{
  "num_hidden_layers": 26,
  "num_key_value_heads": 1,
  "intermediate_size": 256,
  "tie_word_embeddings": false,
  "init": "orth",
  "init_std_qkv": 0.051,
  "optimizer": "adam_variant",
  "learning_rate": 0.00327,
  "weight_decay": 0.059,
  "lr_head": 0.0068,
  "max_grad_norm": 1.0,
  "train_tokens": 136500000,
  "max_steps": 8332
}
Each number is 128 + 24 x the weight over its row's rms, rounded and kept within 0 to 255. Layers, rows and columns count from 0. Numbers have three digits each. The size before them is the row's rms in percent of the matrix's.

# layer 19 attention query, 96x96, rms 0.153, rows 0-95, columns 0-95
102:158114138082102132121125103124133141105124144121162154164099118167114113149092100128166141146122138142122155136160102071138126137144090126117151149164131134083136130120140091094145118075152119131117164141110099104170104129124146106183130106134098136161079091138130123130123156108128133078
110:120102135120101150126090097145131116091141131122132102132133126089111126117143114130135136175144164135096142136088125140146147132142112160116157152109123145143140134119139091165128151149162169139130129149113105143107167115137076170105131127075113166196146113175083136126109137154184124116
082:149160126126118093125173128107070158118153096111133154106150124117131115100119114094090136119121089140135107140117134135080117111166149078103116117136111165152091122168119151099096122122161114102139122142147128117142101113147096154120144161153130122099164135120180092134103094143110139179
133:144156151101125095121146106145153139147149166145148164165118133172133104135096110092136124094133119137119131138178111105138153130132151136135129111147131158094131132143149130103160098089122149156139150127138134068107102138100152079190111103117138108099102149077169139127127141092100128100
101:164138139164104115118141096151163124193116142178153169141110116170136155118151151098149149134165123152145119164143138103115092121144126114119118133162171129108148125128136097090134129087137102149141116125159154131168112123152149108143105104126143108124128107103143129156103113067151149080
112:103146116113157152142128108135106152158105103143174156104131109131125132102139129169143179157150156124134130129093147107148130085145121117104178179109145104106134136120142077150154129123162111125102132136120119125128147094148107138108127112091091120187097090155117140157093153165161138101
101:103112117142084154158157142094100124104137098085099122109138138092102133114119160114145117140122139125133098150105117146135127172116152138137157144117112139161092132109105116119149138150149138116103099122103117167177170119147095173105176159136117141124145136146134081103117097197128110161
142:144114127127137095129129119141133137112160160119118171159144132143152119137099095064115093104108119115111125170167098133125149184154152131131114130152124172118123105150130190077137104105118160155139133133131137112150118147133119113188123126121143140091138172075168124108125111100121112138
096:127116111127081195156122145091130097119111133123132063093120140077103159107140155178145149147124144125122135103074162147142151125085143100128119125132124098150107129123085111131144141132170105122097144157119153176130133106122139133080136108147125144131153138151124130116157159162131118138
122:135105157134122104126152113125071149107145107117116172146132089146125128122099136105151109124113120129115066163123088161101116172113158107123137119140128164147118118152124179088121077117149181129106089148137141098164141155167099133143132141114162120087109152116134121110114096136142112144
090:119107125088140106076123127173175110095147167113130162140146155174136114144131136082066097093119092099132140151143090153120136123160141104117076129111159173099148125138143163129119080086107138121144105133119133135093128129129141119140107102135148141099146137122153132103109135127123124153
102:122152142126149125115090121159145088188107116164122112128122093154125157122167138173137166129147139163155178110122137108132137079162093124108119135102158106157154137132140097184108152149099104121146142124142107154090121111121155139109109114109127090141123075154120150139107146123140137092
081:125136133140129123120177112103104153084094145117144127100130165107095117124116141125155167159156127166132093123079135140114083159097129103148119119150124144118081144086086071129103117127160122108080151118088086133134135158140143101151119133149138093129106130124117137152156174143141147136
112:136079138145111132131126135089120135094152132094099130116127138112122098129104094118136120097096121140089125089135128145133155175102137138158138116132100150141113109132112126059155095116161152162122128165140103085160102146111124103184148171133121138092100166101142112107146156160100117113
074:158129114094140130164144143124097134116135146114111110172144132154156138170143087102125077088076123110111133105099103153137117138126152128138075110128117155163117119180126172140107146115143135128147127132169145119109117118133121156112146137152157137063170119148137119142096119096089120167
083:156120155079150109111166150098114139113150126138145130109138126123155133139108112163148137116103138124089137078119169112126118130147152130125189063092123176115130132123123156141138125135132100140108158187139091092109082100134149091152089144123164139112119149121112145149113160147113145129
060:104111143093188119083109124188146108128141127112112148161146143138131144129141131093080080098137105120145138139144112162134116103150128125113092154117181135117136117145161158160135127101108136110169113122144124132083079105145157168087122125114130135134126131127108133156092083120105158118
141:077157136109145134110111121175153099131099148141153137106124136135113151131163128137102163105183129131128142102105131119152108096148108138109129160117178104091144122109165122190128126117128122111148145123127093144081140118127161144108093087094116146162106124154115172123091161145150152105
080:141137095162168139138104087073127170108131172159123173122128132079091129117105123133144161111128103123122142116111120061129113137150142153150074134145127126101093124093097162101116119129131117145109113119113136140124152133166120090166139112141111078117144130120164135156111128134135098159
095:120161147123133111095104120162139115149130106121187160140123099158128127160106114158134098165157125128120141134195143088168131128182117106125154124113121159098166094109175175165125126113102120118106095091125075113129119112128127138111110135092140151158104118128121141135117135130145150098
105:136115166110147159136106102155170119132128133148094135129138112141130118088148114108080134142135145161128107130152135139161125127114063135159145152115140144123127113120139123128205110096111137163132127129162103080134084119143127111134132153107087141131117064123079130152088129142112166112
097:178123110085133146149184101145116126153119153158097111136110093149166098141083084125158077126151112128141135120169065116149108126144102124124147155165123136130082153128130117140108107117147155078103117125149141099108113131148140133103118114151102133170135113105149101108119110136148104115
107:164116114140149097119148114088132129150095095111156143142086137160134106130147140163164128131131118161148164126070126158105120101116143096128126110158136160125170115149130124146106158140179113130134133119114177141148140174147131182130115102121174108140108131151113129123100097190145109135
108:141155119156146085079145090131133171151123136138140157169129152192120141136136147112126125158131171118145152194161098138106066127149095122120100124110148155134125101096176125133156106098105135087109096132130137126141141134132123108103136109122128108132105160092147115137125091126116147133
084:132155121121165145121158094142113118184115138153114131104110116113135113127152131137103096156143116132160140119145123117150093102146095124144094094156126032111096158113142153143111121106121125134090144099120188132111141122136158123094119070158125120124174113096132136119155136108127125142
125:095145121197140114111130125145139105073124127090109137125139120131161110113146142126083181096136106172153125123102133097153119107133121180105110120137120149125134154127156175139110108131143157120123154129170112063120149145080137144112132139108122099085102109090116129116106096131128116133
086:122107166099116179091106109141116143102133140160059131109120130140155116174142135120097132124122133170104144101107102139119153126164151119128127115146128117138126121110110156128061091082134141128102090110115074155083123121141125115129124136124152160081130153132113118088160166119132129128
104:147117115178117107084160118157144122141131114107128161135104142109119109123110109096092105141169130187167145162126128165085101134158128101116107161165121158150118152107120124121119133122092121139125125060119150147140145099121111158110100128103107112130112130138153123167124085095131173098
087:119107154141180133063105107114111106098147128142078196116135150087126100107125112102109137098129121155138136146115097111114177166136132121102138137137139134129126137145092168137129100084139158105146096125140129118162084119161180135125118131119158140145159101095129137145107098144122120141
098:137140135181101123175133140101116114137167108116127118099130131140108140107094129181174157110143136142148134146131118084108165159105149146122118094095116143132121181111128132113174119150136151110143104165127142096160161114123149090113137125115155073126162121092153134155106090161142105132
102:105155171124060138145126116112159146102160120154107111105115131121102083136162172146065155124125112125130075112142130200088070131079099149116139095126121139140124150134103085129116156124105142144120108112132143132131129128122120137092141111144121133106122130111130136150140124162129150143
096:145153163144116138086130145083111172145146111102153127126161108131098149104142131169143148191127152089116172125107114130097134132100192171123161109098114162103117120120109135139127123117130102094074143132148144135096145134139107115097108134098103127155088146111121138155110119122152145104
073:124102098126133204108137126147146125099100125113105070107124086166114075167150107136122105091107134106130119174110125088153118120113137137114111136088115136104133121091141126118163151126138124152057105092153155146130128127103138153124127144161110154151149116161100107143115118126123138118
082:116158166149113140120109097100134137159084142151195154122094132090133146131107110116182161133132143134125152123136144137151155131113120176118152154115125125150140108125123116160118102142189165178131127146131153101137142117106091105131115095068146114150128148156112156146100147128160142115
076:159101111087163122079122097157151123089146142115103147149151141143112102117122110066064078122122105100136152121144119157089124120134151122150084094122112141121114130163140131108119137112121113094124121134138118147116115166154140149121140152147124180103146128117139090104132109082089113158
075:137096088129155177100146145150161152137145129107054083120104131165118082123136125114108083093090131098146152137116093131120109121150145139117097120113132120105131117106120128099154159135100108157098117130125145149120127145121140132121149167144149155073159134116107121123125091112119076094
078:145089114137130137128121152144126119129117119121075092133157100156162093142113102093103076117092144127152131166116097103131078127159131080133119130152138134119127148132179105107143099120113101135117084130110157129104138139142144185083124119148113135138165096112131107119110083084132103111
080:120148145133136110129114137130136161143132147158173141121091136158115130108144121159153182121162119148139165072131166112146149110137127159125158153120120137105139158120144130159101116154127133172110155090131122104127144115075113099159115106086116089154094132142114163120094127171166112081
066:103073158093151137127137120108105132105148158125099155134151113088110116127131108107132088161125099117095080137141100178131129157106137146140131154136120122146091126121123157105140117122134178141148109145122106138155099126160129137151153141139098168157165155123127092108168096125079126186
091:158091117126130163094142119152118153125130142104066102145144136135145079121123125074115092124109113107136103177140095155122118135130177110140081109136142149119127103137136134080145122132128134129142085136177123152132110150166128148123134153161140173107166127088120102128138101090090128135
087:112085153136128156134116112068089126113149083137079125117143144076118111134103136139125115160108158083107099155119131154093123143089149144157162129117124119166100113132086083098135127129134142113131091156122117140135108107156126115113155121146119143117158125142149098105182128112095140173
096:130083163118138156102122116103108143088131154114068140127148129115126089154140101070106081136117103128125083145134101162139139133105168112119100125153120152127106127125122152080134101145146163130134100141109137130142158130157123135155158150127105166115173118093139093138135085107107110169
078:142175106115169138067118156125177096136148164118085088163137133154151110118151124117069108155131123108130157146105124145137121119162130115111091112091171136122151122121179140163130149105098126112131144087174108140080123126160145160117129149113131136102127128153133135122125147108112120145
109:102152116126076098148154166120143132168114096163168113143134108152145182149150144152148171133130156148178165098107147115134109096127133103130144111136165093138138123142127116117108138126114080107129154121146139131090148118102157121105093124133152101127113090152134158149117151113183162114
079:124096143158104167128148088058134132113109118135085140111128122115091085114112151125142142104109138121108094141128132090094148161085153155142135107130102128152081117090098129091149130166149146130116116114107140102121111121143122097115164121161164120100183099115130120147159145138108093129
106:130085136096156145116108104149133121082126171067101142125125167107122085120112099068105095105117092127106080128142094123120125166140136136124133132117117130125125123126119132120146115130163170141159108122151100153129107107159133138147158130134122189110162133138097110112139111135073128169
093:124162134081141055097111122140134142088129123154148138132143168179117159137151142087136115133145114128142132110102108138148132108150135109116105112147112150140150098139125135167083092121136129134137147152086135130140175164101127150174123140076124098132103158129150125087071115136132125148
106:165188111122093128122141117124128116121105100107215101100110140179117148126144119124153140141144100128125130140133146116107142106136132180130107141153103104137154109141143120170106111118151127138105143119094128117110136171088139122156099125107114078119077123140138119106099105172137098098
073:097121142085172124092087118148181130122125168125109152132150151111147128136137130099079118087121098072121095104143103154148138121179135138115110194106185145129140126126127169118142130087118141139129120133131119122140115134174122147117132123104110162125139127113122105103097124106087130152
165:109194107100150130123120165150166108153123164148153105125115108148135176139140110117112148128143103150130169121133153112103120116163095144103125158097154112132155108113177139179115140122104092094134158104137100162078118119097152125093092104104100116145099117141116156152111124135145137114
100:177148141100133098123114151145163089108149166111132146135145148173135171145157101114129112125133120121120120142152135165124127123179136155105088090094129151148129155110146168158153107132137139098145139116176118131127119130130119136135104106101074180149116179119100115110078140150104122143
110:097134118164142096129114108140070118106098136137135140105122085113127052100123151144141153099165136163101149113087145099159137087137131138080160096143131129111097118146157102160128149138126139123093130152122140097130143116126109110146123128101135127143126093131148164147086117104155098083
095:146125138158093153129152088132122133140139099137165160146135132129142128102132118146171141160131147146152081180136123156152095128109148141144098145134122142126114163152106097123149105114174171137118131143141122103131129176174071115114132150155134149206115128144124117130096126129175113107
096:156105139162088117093143140101081114125161123118103131096146127110106059110087135112115150145154153143108126171110115116141139142107141115106153137161115144099097119107103116100155106112110137103094129109114111100111117171132132099122138111142166106159144093125177116113107103070132091134
109:150125123140062186106145135122126142139078156112132134148112119141087131130098105157164150114093138140129151161131102085144143131093166128150162138148136154080168091158129123110131146161158141132118101141122126091140167156109137123123153126150158101128092109122133131170121104131161166126
090:108111143144166132113083121123160114107138175145110159141122138076105069080152092118081131109136124129128111092131127108191135125149120176101120109135139099087108117118124159136137112123087119155130117092139140115132133102144122076124121122131150132088151139125121138116138166077128109123
121:117138105138109062164138156128085156108128078137156108142131127142161143140139124122126126123124147125154085124087134121134136098115162101140118114162110139150106120174142129149093135099128086116119124143100137096109139181088123160128104155122099087170088150114153118139105091168137127149
088:130117164134119135120134109108099132100153105112163153120106154074095091079104188147141141152144129107130106144102132158114131154064124144124169142153106122122094153116104154127130101139124120157093107139092132144130143125103125124150182120168126124140138106106128136154177098161160107130
110:109084156134163135103114098128106132125117106165078126130122079064127065076121178154107161121138142111125121105124127174115156133099141118121172110128143116138134111099126139101109149167106160138114103127146135125150104096164133110126153102115156113091144123093123148148143152124126122131
089:084099149157172118103107105126150160123089106150104146138133125094131066122139189167109116105134136123138133116114143116123147123104126118105161123133129161099133159118115084095133165107106143166115097124138147118154124051116106107148108082136140151102143122118121143140131133079139133122
111:123058141155130150106125125088111143139105116099098124107118096060142052086103163162097135121114127109132119144136139161106134143119146135156174134145144141104140130127153137076130122146107148136126128120150097145134110126143121112108165153177152121119168108156123114127163114136106122117
095:104104126099157120075098137172111089085153120103122108099108111099114098139122142154099168109177119081134141119124137171135148140153120137064130135150129110122148170101154122104153127108112147120123152118139083150125128082148145122145158142117130151106132098152126140074127142130103120152
103:125160117149116092160158093173141155126142110151157113130151111148155179153168129095160160148162116120132144126120077104152132097159122128123118140153112110115113130121110144133068106118151107138148139150100167136142136178087131167129118103117105099138078160104151125100132132122155137154
119:142117133160134140104125074091116123110112096138094120139121171082110077111121157165133129142145138088147108128132127121113144122084148119136162173142142151085142141082106110079150165099141131154093101092110141137142112106140151094125138115156135112136150103106160112083146139106107101118
075:172096102095122156121143102115138162095128115140119160141059102165123086109079114106142157139152126140138174168145124143113122166131100113118116136148139124131138147147164114092155119118159160151110106136104121109168123144155142150150135113145153129170103078142126135141121134091142158097
111:126126131130085172125139096128128141151115124112102093135124145093112127118123122124163145155128150155112108138120076132128152138141118161092118143118105147138135132109085108144137138185175164142153107154132150128157158093117084154069117102086148155156136123145080142145116111154186135121
066:083129141121147100138123156111093144107150088115155151116125101123125133139126120152081109118112113064124095136119132107114137134111136079123112135191137134104100105175149170141122155106088119107111121101131126139116113134136135138143178175181106137136124146142164136125145127104069132158
093:131131137095162087140120125137154144142146158151132165154103094152129086133089113106097121098105121110115143158170123152128126120125140116149107110138135136107140116133212141093124127127138153155110114142130107121099117183124155076163147106132135133122118135102184153121110162071113120110
077:134138126177158158137136101114170099162128121174115175135094111155143113083122139123121127123134107133097150150145129135129151119133125092136133117166152100118137118124143146129153146122144142187094095128120125156132082162110153103142116131173180099127133100103116159143084132102125161076
086:166174122107101160124115119119114144146091112127139116116120117119124174120127128178151189149163117153148153118150133138103141115109115121129157157072131106118150138098097095151136142124157104137144166118147122110158128074137108109116133112132104109124133077128098148151110144154163172075
079:102082147135089114155134140147095113082131104094120127120153143098110108139116130113144088160132136115133056111113116133157119133113130143130134140151110147136082135153127135140139107118122162129119123165118129101159142124153096159132162166125097148122141165151121071117148095159089093185
100:109081123138186108127116134141147119103151140124101166138132126119153079125114132080100095109113131098101112164137134127129152161132157095121099109178127146105122132149167167122150129109113170144110088148119122121122125175127145111146138122132140134135124161094182124104122121060106097147
092:119090150136097148152129119097123112143106111113098093128150111081092117105108146138153129161128149154122075087074146135136150123102136121112122133136111117166112111143075116121119161141156133144098107139151127144144087112152088124106147174107167154126161115175095100139134148140162118099
096:089084164125153127123085124152133132117150139115096165149157096113128101113137113079126093147107142093075089163147115160130128125119154103126118098176144144117111117164139199107158106118110166147135108159128127123154118147159114129121149128139136169148144143095154124113125104111113113156
092:116140085111173122071086090102138103122106159161077136140140159124168060144127117100088107087135091101114142123134109151134135145127148115101116160126143143109147107091143144123125145085093124125148090094133089159118103123125149117146130099147147130140148129115150139129143113129099104133
123:146154132126121156109109117113142110176103119155137108138099110136123168136123125144135189134121104147145163123139149110097153103151111129119116130120139071148142094118111113139098160136162097105163177119157131160119097131123166156119085094126148101132113076161088140159120145136158171112
097:139123148163088103184156103083120142093117092143136133094144124126092126119132151163198131153132134168131133134126137127119101163080113112167153091128118144139110160143094089111107124139145123120095134162094129096134142153117101106152130155140124077110136138125136123142134166137165151116
105:116075131123118102131104143155125151040134118073099149134127131116133096136146126106097111117121113141096071093121111121138121122105167136137125119143099164123111144134102132101135097129139149139095096140114126079138151145131093139174152146136101165137137153114157116119114138114089097170
143:127147090092193144085096143142162132128114194112111102148138144153135141152135106093097109101127101103134144137153117111109141122155159113109110115118152126107125105108120173137145125099105119122179137093152118155131105080125154125130105089128115186133139140101123126121099136132087113158
116:166130150141178132133150191118156119131152147104155102142143101171115135178103082121155099147060140123126182136109163127085115136114172140130132086104146117140119097134106138107156137134152122125144138149165128136116089138095167130137126117133137129096118149148131128153099111140096137122
091:109126095109202154092087111137149122132094190123071137139124109130130132129125113109081107106126091098120112118144125114148129113134148125101119166111168116094115097095121178116155140098126121131169124099148115153133095079121165140116138111138146160129152105102116140120115124112113101133
103:105175117112118142073114115135139130152103138135175108084128132129110168126120129108124177108162094122118176139135128151116126138151122152100134177102154119118141101085159113152118124115136126117180138121133117163119137146139139131122116102079123099154104101155108158123087122173176160104
086:151151111125106134118117159123124185146140134105133145106157137149134181138127099114152116108095132162109138136114075104139086124142147132108089115161116133148163155133077153146101120140160132122168120170112160116123137181123122178151143153113100112114123166153152131106131121114136181162
117:090117156093167169100093130166128109116133140124133135092129082109101081099106095162125132112149126128072129122110185129117136129158090146099181133104141103091100120132143142170169119130109133147140123120147117113129128089149147119138142110119091150142141117142092144148107148137138157091
098:151141163146062158157130143109127112141121103153107128161155119146132133154096120104108121156101144153144059176111130122131097128099140121135130149109131115162156134155146145159133124110130148141089138151117119132120092164111112162103132161151148151163141092152076129165090102103156129137
100:149167149156091101140123121131115104119156153158132174094109106098118109122133165192128103144152120161104084156124144169104117113100123126119135129157130140134079149145133098144148097109135143108103109157094150082121112091141082127109136140158119092138135106079159130094105125121129137128
117:154156179168069104115148116116107138144113101120167133156124098163135150107135134168154137150104129155137132154140094121144129081102138140136126141158131126114160128154147172139090128154142158108101115157115134106151154155129080159127133157108153066152103121153118099127139096116158150136
102:085122153097145128136147127117116124114110142133144166095132118143109119153171075142163114093116120117109135086142078115127118127152100138122131115134129105088105138146094126143166115154132122131143162132139179104161113108145165154205125105132099133081134146135118135126163167174123148137
074:139133124124181103171095133122125108141121128106151107104147142112123118121125081168138142160171112146135133083109147070120099171146133114146146078098101104139080157140154154176159111137125117114120141127118099114075143088116126147116135140111095136150122138132118098116116102169130153103
088:111152129114187180086152143142146136125162177126107097108119165087152088129094139114138140140136140102122151147192104139136129109132143136133109113123124141104097187122152148101147104127132143127112146128129104127093160136135145098104142096155082166145131141075147137104153116139127115130
115:100091139142173161112081127132108136128142156126068134116099074071145082096113169159109137088135144137133096124133151151129125118139108117126129142142151146103101148103119159096148122134101116132121123093122120128114119082186144120114124105147142164108163084116124155124156143115124109114
117:062100125130187125106116101104122112125097125124087134107127097064117080118087111156104106106156136138124071083107154153132112128125107091115162148171133133098106132145144136116145138102092122140113126123098108128137094068154142126146142126128118126093132138143119110108133130118102133117
122:087091131163160125106106114096119105106113143140078128130109087047128067115109130150093129096131114132131134114142127139119127156106137120114133134143137105122110138140147162107107156094131140112100134086147113157137098102139147111111146119181157144119164101144130130132166116080122088113
092:110109129129143146167079193119140100139156116100100121131127133119130120139129116167173111104109148117117098122089121072139171167081132108096128129135114163121143190141110126144143170158137124133125096127154110110150124118125144090127140109128146136113162117106108137184121103137082128144
090:127122130120095138147122158161137107138150163126113148162111118159100179160129106113157123143156134116111138137145090102130123131155090124098124112152126149088119141159117189138144066150093158125154149177141156099133169121120129121116112112123102109127073147087095123098155130126135121160
112:113121110131147124125096126114118121124125108127117144141127087078115074070135184165102171132147161117105104115104167129117144097099133118134153124157135148111131117114114101119158197111122124141088117127106120114134111108178122073091149127145151130140148087098127149125150143110124116099
# layer 19 attention key, 32x96, rms 0.131, rows 0-31, columns 0-95
078:087118137108082121162166119089089156149167107146152104092154150104136146135135163145145109113087148069133137112102148138098091177137123118126126123124112109157094141144093131133139157106123123107117146184122136142142151107147139096130150120168100146112134139117113125121172123097115121178
084:133138107139189100128109161110134144116136144114147162147122109162144146117112111142105153132184137144130146137151158122148157151142049091127168148155154148120114111122136136084126115086103152117170156077138088091133093117129150114159151146116098115140103124132160130109132122152145127118
081:134151143149119149116129116144143102168104132112094081107126150144124138153159147143131066124101113123155108123145143175140093081091149185113094099102100095139134146108120123161118120134131127095114137155119162139109130125130173167079163122133127123114164139138095127132129120127074099158
061:146117144156106095104122117072102129118082158128088139101156154087123092105146197129149116112122135147157110109132141146100123107113139118168122067114104169142144169139122100128118113134139135134154153171122156104111132147128109101127145153122167126098151149140163118152138131099095119157
082:079121122100128117119132178148119145144132116087149062071150139146128132139126116131097125156099162090123128140123168149123078143117105082134091130130121140139142105113118128119117120076118135091169176131140156140091112121185138145108153152155089148144109151131118150131141135127119138144
072:111097116123165122166119152119137113143121142128159149135120107097146147137061108145117162139154152130096142156101109108125143153176100088110178159163173118133144077122144135092152133111132152149155149111168096107121133104122126143134104112109119105148094118154116123117112149158176125090
103:182147126149140113139157115105146145115148157118120110146113174153122151118168145125115101112129094144175091109130114130138106102095168169162084114110110134141095130134152159143116127115149119079100094125137157153096150161099144149116165133119127133143135144126144095134088089096111083155
070:153120150137132076119107095111134154137101123144109166147135132096132085120163182107122113116124117137135103101175111122147152119122122147179099090122100147156109160151115116141111118160118149131115109130143112086116137124118096099166159142136135155107167147086183094131157104132085107134
121:117147090105137103133157154150141154111131125109107068104141143155141121139107101114116115124109114086138122119113098146137099073128151146128100089119107145152091132101136135127110139106091088085144123134143157162129137163112145152096157144136139154135152186097122123120083090117079119163
071:157122137161152101116136122104183123140114196118119133130154157101126140109107166134126095109152066156146098095155132144115127100122134169163112084109111174111095132127147144125118114132132128148143141101128144142101122130111160128144168131145148143092170161117136105132106095105073129132
127:113094152088115156112135150146090104123094098129144141124126123119115116124102147175122147138130154127107123134104134152157177136150096122091175168144164124118172138128080093090135119122124134143155121129130150135124142074154128129135123116109105115132134121146105174121167185139169159081
074:084106156140091160100103142154117048122142109124111133117151100130118109150127127142142151161113151159086149149116133139133131155151113136098146130135175144151164148127094102129162150110141155135126120166104115154108132133137137121118117114105147133139136108136087183167110153107172163081
115:136146092130134089146153112092128188135174124108129130116129157103110155107141121099146113110130117075168103104146125132119119122107166140139087127096091121129078142139138132130121130117111110151145129133139150138121154165137117145145159159134134125115126165127129067091114096144089071180
076:145139102150156081136111072086124155145159149121106157132144151136121145120175147095118130107122103099168118102135114116124123114103157133165080118112070135139105135129112155134122156159106110140123132116136141116128153146089142113113190124117120122111124119130166096109127079121074099160
122:120095132163080160124118120141134105124121108138119147142136117129144130099125174140142110145119125166111144129123139149109114136172079089125164123184130150113180133138103117124136126158129148147120137147072115117158118110137162134143072097170128133111164096114113170166145154133129181105
094:116106177125092141135136130111127112092154128168100156138133128117119116105115138135146137124168093167116162142129133096106148137148079142117144104139148148110127148139118157163137146159121117157134110152076114112120158123084131091134081092116206114098130082104136140161151146111148141140
186:075125170110126145110128140157130097126120139138132138116111111147139127152111116141140163132148152140105150142109143133138145151164104089093169143132176117107181100115143121112147114100131148117155141136137095133131113098137138115139083101102139128143105099129105189102122174136161168056
080:108085167092099144117136125126106090101124104144131153119124119121117108142114108152142130125134160148115117153132124131136177151126108109086161143131189116102135132126109119151159147089122140108119109151153127135151128092156095126132077122094143138124112094135123180139182167154165141067
124:110142115097151120093124120135114108144119151129164149137097098123127147145143065132127131108156120128120166130182128123120173123145117148094165167103143102081142106116151124133155131112089132113142128101154105120108112135141130124153086092103133135162083061116103153132145134153166116082
079:134095152132106141128089132126146126118106161128124121129105141107102116128087098125138159141142161169125149150141106129153144153124135104140152125126188135154136142109089086106116103155147149143159163123106108121124146093107110122104111089106168136124171118119074155153143107128203155093
104:101133140153145092117114118140162139166156181079132093108168094139131139111140130126103118161177126101120103108125134152139087148123125098137098112109127168137128114137167117130132116140147125081161146109118135171086137157090130147138152120099112126119128157118139116070114097084088145142
091:079150094142178076150149147137137153143137160093136140124101150137144136128158107142084145117141156098142136129090127142168121142160087125125139156113150109123096113111134171135153164103142140127131132097171155185130146106156167121129141123137090147153119143095094109106122102114144110163
106:171164084104121104162134143122116121108142101117136131124115145142114116132120121114142144140141112100162127114155194160128101175121086150140147145094105089150090114109152121131128082096127131124162117133128122122106112083106192114122158135115105147136103144141167109098101114154129136187
107:153140158151105126101136145119089174122143125145171136145101169138120141097101136080138111137139122117117117126111114104136198131123138129145126116095121187163107114125152125131126126136145148184129162116093119103179145134142107112176119116135119132141139130156136122074098086108164092144
091:105140078147138140154113152137104144132143120119150109114128103129124159171102135144089111140106156050112157150144156086133114192157129120107148143147128121114152080109095145124143132148111125122141130128120132151120111121101098132128038146130113120144099113116119114115126168114144090127
105:185116107137133143173108143148127096134138158140144100141122147157156147123148117136112129124139112128131152155081160145133107140165092048141155138105134080122105108119075153139117155099140131127126150128122159141118108149140104162133142149119160119092182123126114143142156153070115123125
092:139101124146121115107148116140152129153132174100181085114114128150124108112082127132165140133089135095134111134097130171120096148108116115113120107138149115135109138107093151092112131132145158172158148134106151143136117123109148150161169121151131125134169166144072164151138093068108119100
100:131183148081152133121134125133129155121106177115123122118083135130125115134102130147154117131086151164131126136084128140164095105077137099158110133119132126184127113099135069116092100124123163133162107122167140121131103100155103083144138101113112165145112113114113113129140167112155146104
103:126155150146135148133128137140129151158110132118119090087127114138151090134115139136124136113120160125143154153126167182156105096150069112137142087144157108139145123107101130093134154144120156157162168137123124119095103104113142145144197121122146110097131163134104168121100189108095116137
105:172131141146125148086132157130126092090114154133090131142122162127146109103169111119135115082100111180145170146145143119139184089131101181149108122127133128121153115142159112140142146166085125159125092106128140151128139138111130077117114139125181138121167080116132136152147114133134136117
096:145122114133104149086185123116137100146137094137132139113127117139104121120136136151174121159175127169116127106119215122122152134092119113122104134167133174089139108130127147144140167098143116103102113086138115105130109125157104133131111145136145144108139118158102116141195143083136131114
110:127080141106165153103126137126182122132090158158114099105123135144109119147053137111133157122152102113166134140086122135131140115155141149102139131133137106131093108127136126134131120128112122152179104110148153115135103129102117155142151080126145121147138172101142111093101067146100103086
# layer 19 attention value, 32x96, rms 0.15, rows 0-4, columns 0-95
111:101142133124123126091099104133172137102169149123088127126106109109102115123064137126153110154110157141123080188115134160135104121101137116136135182133125149114109159134146129126123066092138140133088156117118126151159119129109133138120101086142158104186123132099110110113138108092131125147
100:126149121142111103088114119134136132107117097142155118136159113115143068170135135118110116131132147188133143118154119190158108129150110161115143142149135137145114147140143130097144151101118126116061139120099162172143111088104101105122109147152142148083107121083146132120184133143137140163
101:119086134094160119148106104174118083120115124169157113149135124163129125106124174152134157114125085149134121155089134141124140148133177108128118128138119088128180095199113126137120160149182152120157133139169139166109118127109113105100148145119126122116132140137168124129106124151100100112
101:103088112134137146144115173122126102151152115168138115117149081130112161157122162151135159137155135090099115115172102128145128073145101158123110100129121183160146115116129099160144117161101145076124162131118159099119136149138102154117140122129082125119094153161155125131144178124116130128
095:135154150120154090147121167121120093142117126131079147126121100107118149097138133117128110139134139122143108166115159125088088172124119160140147125119136123110119153107108128112163082125173124093108118122133107067111109097105142127152124131158130122162099152082109142150209156106111111138
# layer 19 attention output (transposed), 96x96, rms 0.153, rows 0-3,32-35,64-67, columns 0-95
112:133168147117123143098126082125143147124166118150111114124162132125104143126139176115155167139120140116123132121159118106084154135098162175135108095100078141094103115100091130089155148184113118098086157151099125128157144142131154092110115119119138109098113132100112119145150171101120136151
119:123098131109082166136139111149125179108132133133114085111114135131135159135146083125128152120128148116146116117155100103148099112143148089115174134168111145101146158121136121103143155112108078100124141111152150135156171149090147102118107072125112136167126085079145127105174109134139113134
118:116118120114139140138116119132120113154118118109094131167153084125122144108120123156140083153119181160123093133091140133158121146143098096128178146143102128120112120148154165083085132096119125133089110114114143174110136100146095171132142131138170144140098154166090100115120086102169138127
109:120113125152118133068107135130136124139166123156136132154154076141113152160153154120130127144160086123093095111126116171164149106169137113088120105125161136162147088120158150140104108124157169133157143136140163147093177132167149166131081122092121128108132141148148098142126116109134119134
097:130133186098118156117146120107153114114125117113116137143154171140112155127123110123151100137101137105129131123130111109108180147076164134151139160105070118125157108139124154175162128204129112143063159130107142134107145115108132142125133117152137145100159138154094117131138136142119112175
086:102121110135084162137163108151109109114131138128137128132091135128110197154144126116165106121146138095118113135151124136108123124119145128117145137130101070101128151111195158127108122073132081150162164172137141139119123146154157108117124118146158134143130134160136113092111100064110113145
076:161130135150165110100121135121116146104131130100117122165143141121114074158115151130124127141115148118148076129131109111097082120101140096118103118115130197135142094113083098108145155130106140122119061116141120167155106134134117104121167110109150128098120129125157079140136089121075114131
100:147141108140134106132132147149117117134139128108140121138149144129127148182112108099135085161128104114126108147129102114140134136159138125085103144100152162137094130147140147133136118092156145078100098137122134118134122201144157176093120155096123160153103132086148069096079090139140111125
110:118163154126123189121153115118153118135145148157111102097142142136101177147120115143145145130082139093112157109160110105080144135091153160150114130088083104113146112117097127113172153196133093133115132143107135151137130152114115109122121131156134132095130117115108155143149178117105139160
092:135108136130109192111151100177118144116142156115136095133102158165116150131142121098155134123124121095105106150175129187088080111109131133109096114119120109127132164130147138130145107107109125100164139149167137160144138157160124107091145102148115147122155103098155091096146110107123086145
103:126087106120151116095116132104091126111113095112128121169145098098137064127096126142131090129112173177143082125114137123144112145125122069109173108155100136135133085153156133107089135078132135128124106140128123160114131114137135158122140139128158145143142137175147078113104091115120121132
088:131131111134132130106130138133118125123167137125133145173153124140143162167088143123154077181131088099110113146107129136149127128159098106071117139141157161141094144140148169119119110084147161091097159156114139136119115165144129169093118133084142136132109134096118066095118122116134112139